Weights of a small GPT-style language model, trained from scratch on English Wikipedia: 3 heads of 64.
Each number is 128 + 24 x the weight over the matrix's rms, rounded and kept within 0 to 255. Layers, rows and columns count from 0. Numbers have three digits each.

# up: layer 5 MLP up, 768x192, rms 0.286, rows 129-145, columns 0-191
# down: layer 5 MLP down (transposed), 768x192, rms 0.285, rows 129-144, columns 0-191
up129:147143164150091125148160128140159123157073163098140114127123124140130119123173111115091085131134146123159101125104129172145109130117134080107080116155179130119152096081155159147151174112163133149126163127109149178093101111157090104145117130097120154127112132066140147113101128110146143105088133130139121068122131120076135130121108151121082128119110122135158156118059097144150133170140093124128117105113150119114117141113117164066145148118133142148069129106113143136111118110078129126139156131080113123117132173159095134154099147127141107131116143131094133140090134128130147078
down129:119141106125093085092132137123152124120135149150089103137121143128089157152108163125129131169123137106144112111158146140134106160179130167128148081136133156110074106111114115166201148110111136158124166108127106121119109106084129120136153124134158101141121105089115094111087100144150119088092163158150120099126121129102145079123138065125090147165182111143094155206121122109132073166082137121162129107107092152151129156100137151158113097120157127109142145094144133160182166140115102150131136115161164127129132117140095154125129140135146165107110139158120102117107127184139114094
up130:092167089121130105157135133133149163155118086157125122138116095120146150126131128086136107127136129135121159144129111096109118135142190143132090108099121141106151149145124132123113129113135083138138135140152145139138121143157104174134109151135155109120133123097136131142113159100094114101113122149094137119124114121135146128151100136138149083125124091104103141131155124092148193151145085170148156154102089100108166156131136171100122088127104121163174106120149096138112156129088148135145155122126123096146125157149181101151107123115133124121142145103108083097174153124124123104
down130:067157139150105100114138167156084111129079116105138135150132164163116113114110114088124111144121135138111149109118070105109121097099129120128151141111082159135173055122118148113178133138116134141147117106132131139083066094121112180114113133121090140122140148149128112110132110121130149079127103122132119150127142110133104149133152119175110148148155121120161108163114159105143180139129100134101131164130145117126101158093089144139147152106173106101127080114188107105140127131146149143088132154103156090138142119148190137109163108102124127101164127150171119123151107085114151106
up131:109079111109128057149092167136075085155107161167124145092145146087155181174108114111120124142107127115127137110121101133142119146144152098161108109140121130131115103121121130107119125112075177120111126080136144129085103132150154145156150115110082101156102133083101136154140119171132126154141160157131208131149159126147141097132136115156131107149111130074100115104141115144127127086082140158136156152128102163118137157120138142121138122130145149154161122146127136087139151162132118123168149139126142131114124102164158133168117144127183140128155100101101126137133100135145120139
down131:145106135094130152174118115133115162130145096122159125148134089147161147095117151132124155153136130169134131130068176133133167133113101141119136116144114088099148147125114136130106108091128145140157109157141122115136116113107107091116172108086102120162140139151155086145095107138142140115103075169124081102075141102149144144156143153134170159143115116131154150159123124149128168096127111120117110113166138142132068101103159156137104155108088153109147163156091105114115119125115149160141120134098135156137091136115133111122123124122110133104106162107145113144125104118110141145
up132:119085149128143161117125146157132140148109122141147125181121129117143134128143137171116123154122100141169140098106138099135099153113123137156171134113126132172105129117137128085096150135127131147125082162063121118110109152113130154098152116115064137130128137109154145145120150096181141133090094125123106135090080096134153089154153130105155152113120093132117122118140124114125153131134117159121144149128086114124150130104114120082135122188113117143174113174102129128115174126095158130135151131189116120084117157139125121131118129125145106129149084155140122124143143145158137142
down132:155119091142096118172091139079115115128150112116139120126104123135143119087140088145118176140132141118143064109097167151123094086159133135141115152146141149139102124149124129157164175142124128099125178157158126124139152111117080151118122113077123153157114144159147149159139152136169122137176130108135099110113162127113122137108099167173144127137124080139118076112130126124077141105116119106138146126136141097122122133164124126106095087116161131103157131147133145130080104131169158105132093123128116130128154106125160117166123100117079137113109158119127079140146115106149135149
up133:173157131123128119136135122116150127130136160103159085152122084157161133123158100111137120142141113134117160121109125124105116146108142139104120156122177170081126106167122141123123064101134134096144095131152129146059122122099129155105125139105113091086118077138126157138120106144191178130133151168152124098116098160130116138152118140117158136142139118113126080139141118180153069114138145153126103095115145087118108154145174142113092129136119114144098131177105133119121132136101123115122175133112127114131163098191101110119134137130105106114122126140124130130105154091136138151
down133:145120156131138097124122172143123127053117131163141102120108092090124124154104110140147131141135165106124140108113141099164131074129152167074128102141145141110107160151137103170166042120150144170096120072142134161105094169121148121181078094108117148133111163139112071133110138123145147097145119117158119088111114118130109106123103133121099088099136107152132132166120149085103159196133127140133112162117140123141141116131118137091119108119164128146100122168094148116161131131114107132146132112119139124139176116167115143159142154127111168119115122147117117150144135123130146134
up134:128136128124142167127166136122099156108143129113127127111092139097145190127102156103141137156111110132118151105055083121164097103129131099142109139122103117120144126168140085160144188173131116143074111122130164109139131128137154130098113132165161114126144124120152117151104125122080126123118132131125119117137097140122141142143132122150124111119171142140156099139122124131128128082123152131137137096139129110110125137125102139109138117171149121146118146126098123127147150136148111132089125117088128120166112131149116179134112132113112171157175178107131111104103152108156118135
down134:156132118165151135168117111161122160173144104113101114114129153144131054099057170087126148135118120137145151133131080080136154146119109191104107125092151141169114118140114147107127144096147132123191132123160108144139171144157119101112108090147113109114085123103121113161126159130123139135108100125130164132131148150112110129098108140120131146105147117124125097127130165124121104128114136128113124114115114140090142149094160128069112130116133149149093148125120128102128120125155141120121167109143063136137102132122170094138115137149160127160139098157117145123125123146127106092
up135:109127113171116125087116109104162142140135164126082093151168127085122150124114134134144100133117132124134159157119176123122127068131091117143108122158089135154116150145165116139129196134121133116166114147116153170150102127122140129113094145121131129141087128103179124125146134151120157107169116091100133156132117156138138122159133108086123201129141098145090100081114127116149200127156136125123115154124119145139126113090098149122118140099147169133138090104147104108138149109110111156130153128148186151126140097107143116128120145093118118123186146068106183151119126095078103112
down135:165121127117122177125125125140159128108117112133106088099132117111141101121143125130119138110151086165133124129177163182120130147115181107168120135115131119131106130142104114100159077126106124106129130135150119135080137111132138169110101109124132107099120119140094162172117120156113101098101119128161109109137165093152154109127145154160110144095111129120087175129118127127154085127114110126136122125089134121091117158102099097109124164166117161128139136155085145150106109140153106130142069150109139125102190154092085123124124099125121169144120131125083110134085156147156107183
up136:139131145160167117077124120129160171126103165112114112099084143106156132100108175080133132185129089149105123137112103164164151087139104147121130156138152099147127127108122123138088128148149133117120147119145087093108096119133131105110111106148157121114124130151125129148120119110145144130142101135137094155163140151153138144108129144150120110155153124139113143096161137126165120099124154102131129144130136150132162122137139114104130104130130119115134131123106108110146155149091080157118113113099122136125152186092124125135118100115130143095144141126103109164101103114111108118
down136:119140131124133147137134142143109124122158121140142135114116119122139149119124100158156163146165169120132151146170121108139105125103114140154098126124179113118153149129160128127142126147098097118107101127154153134144165111124098135152101126112091120141093120121124156121164104102113121096110118140145179112110145114134148116122145090111123117123116128111145125146099109107125115167133084135125103087150089089161083166121149148099117121164124146131120158169135130150114097092184137109148133157138137107133107109117133167130118146119156162145131119148125117118145110114159120131
up137:145148163059132146091154129180165149135123162119124147117131132107125164153166118129216107113125110163112130131142134074131149103133105104135128107137145115145139147117105125125114119100133156126146133161150100163107082135122123128105089157131111142125115119091163154124132150094127130120116116122083120106095099133113137106131116110141121159105158142156107135111142124099128146106102132109126115105136091096195116171137127112137084087132087115120117141129121150094135101149114139146155115145120154142106104086144121121169166125099129149126160069129123139164129141140126113158
down137:116122117102130134130108126105134143167094112172138141183135111109120120114134142104130111130156099159113124097164118154134137151143121104125127128119135108136115092134135120125123148138152086153121132089081138107149136110152125106126113101185135143096136151144123152092167125155123171146153148114130130106083126109126104159119136153152156117165113098120119133115120127118111173053130124108088117134118111133119142160117111100121108127131133133133173113102138130138148137156158107129193100121068094111127129130112157157107122161207147141103125138129175138136136077115113126103
up138:138114127153137179124138161101096120117134112133155125111166142084136148103117109115121119118122112173142135109136096173150124139127166102117134109145172133132131169158118107099132106131116146123090117104168121118110119160144159126117161101159139140143108088142126106117142123104124130159142093090139155144141105116155169137137097114127099109118143116115133147146127117115152125120124149131142089106115121131125124133098112124115151107140151098095174107163157132185142157104107156093157121132152140099093143108129153117112135119109120122101150157142133109117093091080100125121
down138:179113122142194117133140133099131109118142110152152124100123135074105064131127127102158106140177143120121165119134145101086114104109148095097075130109165140134132114147128079182104131144139177136112167128104157131138119147127093127128126111166080133150155115096128120104119104134129141149118097173151143142121106089133112122149134107155128125135083108117088136112109149139119140095128118088124141152147142160137097153098109144202126120117107129131104146138127133076109156117143126130093148084094136121140132149165074169081122119111121149123102128122100125130131120114128110130
up139:150125164171103159071115134153123140098125116160137148102150157112119147081126161142132115095115125104106165105139137129129084086128141130108157138129077088142117182174140091156150154120172125168135121137159132123094129128179142118174111110135133160141093129148117136121157146118147094144147143127114124114161141100175150079150103156143144120119075130103118101114150132136146130102108115108099119126169108160151150132165100144136073095111103123148141139133089076088142099150135118178156081105113108141123167127107165126104139159090112105121091109114122133123154167103117172165
down139:163135133110151111156107141109160155091103123106139104141141129097146131135122160121119170161131120113115098146109142118140132132130143122138109118177138067117125112147098130133130094109175149136126109116129169124128125183110143128121176152127122119140136138126092122147090151133139134130120134124085132144125129100111114157120153104105157147095127165105111141099136137159148102097119129138098123125139107137145120131162144101139138138095146119119101143133169120112126152140135127133123155163140103122160081129128065136141157118159133150128083121165132144161091136137107096100
up140:111142100151119161130137153158163127085141089125142114147128172146092127141133159203106117116121141104126116144147091155103105124113186164114132124134134093108080153114176144131100093113086075120137145136143105140171157203129178093096109140143109135126119172142164163137141137134114076115160119138121083111138137131129110106132090137151115088138127118100126136127104162127118086159124157145081115112141156123118147140094134116133105106111145117107130089144133138128109124159158131175132152137134093118094136101131130130124111126148143120158135161148093134129102133165114118102
down140:081103114107132140086135119166099116111193139139122116135173134147151132109117154121142068136092155123141086161128147102148166102139126123123094130149150084149130127099115124171164090090097137168098113124143106143114118116132117148168120130117141166150109117167105124075065098112097139132128144089108106191135114134124121163142145095119105133126155114144127120145112142135135110157096123162113136110119120147142132201109144127120146106121154115125134159106114088111132080109129169123133094129151127137121131118127101126152130096160137158120168119099158131120114118139157158141
up141:132120160143157162150154138128169146141118107120135115151113167100120137090121107154115116155123119115093133136124137127071130150088132143167123147129139162109092136149125150139135218111166144086114140133140104136143122116191119115173113081156083129121180086175119171165145121118129151153121136165142139111113163113120085118100169094123119108147148090135133091129137113086101149095135094157122052155148161130128065115172083152120101108098113093144167115131098095160141122119126107095131160089107145142109141119124131149121134099155100157112132122147078111131137082104152160103
down141:093099123119117129162075146080102135137117124127140136129083088109091104161162145125147121113118115119112105133140131114140111138136128055173106072154140153132181141113125183146115164128087119127138106140103148146164160097155168133103112188085137121178166124114133099153137109154116124182133093146145108111171142127176135137139130131123137114128170176118137148120122158129146134128105106144128112139152108150126099125151149074107107122190120159126088131162174153101080111145073124164200194143123133067119113169131093123086139153127120139150110117163145148162132118097127121127
up142:119103154154156109127104157119086146165089142098108132142084149098164126086156141152149129142166122119148127115109129117100132139160109102148118137134125149127111135124132103122111127177130107125105122145125199136105118164102145104128132132177170133075155117133092096141089184093113143132129108109155147105105178102137144173133087165156152112105130095123125153116123155077154179102104080097111088095142090106133178137128143142139130113118131155120121095105150109118125087145122107127125141140137123145121124098126126101160109142105150145130136151116133121095100108132130153104
down142:070155128099168114119124124135147130134137110116115122165115079120138109164108109123139108148131147127069131150124127085134096138099110161113094115099118107120116119119133100137130143125130106123122092099135152176114114129120175118088091162119127132119143127099094120125129080128130129133152108157123148128112133117137097133138138141119177128109165114096137139122127082142125147076147132141143165102155146131162166131129122101076102170127168070136148117149137152144137140138153166113110092194147139125099129131121175151156129169106158122095137119132119121145120167153119154120
up143:152194103119135109155103110130162123144179114108108164140108107127071103201113143123119118152103112133106130124137092092108114116165121109116139132130148136129150125172161143116097108105112085152132134168119135142131127151153168132108137120108141140176158121121093100117083147132166119129173116074158149175130131146099117148119115111115107115122112128128111155106112130132135137091109120133122145102100104135103127144108115161093147084134136143136083118104130081157141125166138134170133167085136115136131119108133154140118152094127127102178149144154106074149133147116127121137
down143:127169141146132110114128122096178123154113111158102133118139154077142153119132085118116092092113158114113105141115123149160117108137141160154120139155122119131124150137102128108123145091175127100135131128126132151143140109130103118152113115123094152147100107127178157094101145142111138132106138119127140144165123105099140118103116148150127147114134153107124143148123112157180120138135135138114130114141136128134145130096101115139111124134133134083166172137134104132140128151158116154116145137175094129156060114144110097132114149117151145111143141110105195125146161137138137138
up144:131108161116079123097088121129095107098153093128121189173139107118138110137127179108136121116135098120096128115130111160150158123140155108097146165105152140120095160116140150131109108119137136097136150124119137123109116127105121147171130083128165114131134184100106120085126132143131164160124137152094078132165131110083134142117108130123170152125135139155133100096099133150128107144117099133125124169129162119097159145147099135088116135177129111169086121139141108142155111124125145119118127170109091146132147138097120110132158193101072174130154171137076123144119142134110125152
down144:130084122105133174158157109074145112130116171143156144145121116145130097132126133142123137161120133053104110127115162136146106092133143099148119099133121117118065119143120129139115089146109140142096136143158147174102153142137127165153132119068097088135114134133159104112171107110109138131114099172154118122136104142107116115120132123107094130136130120104174119074132152128153113127107120141130118175149095116172174135150097173173109143073128143120136133158133074114093093109135092126111128124149130093162153117141155214082126161177148130121100141098144142134140113126124120146
up145:116078166119120118127153196126126067174150165090150146096127150113108128079120103173102073087153175117129125117122129160158132146128093101159138183115110147111151133094138069130129177140134146133182124087111152141127138130130101139141163180125136099144140103104143132070114147159125126107145135152107129113162129142091135090150086161112117092090159118100129143117133104096134109147110122117091160171143162115114121145102081139096163133131096169122139120140132134141130102127109120119105095118160108146139125114133113140181156097088109118181111156071154172173113142117103111112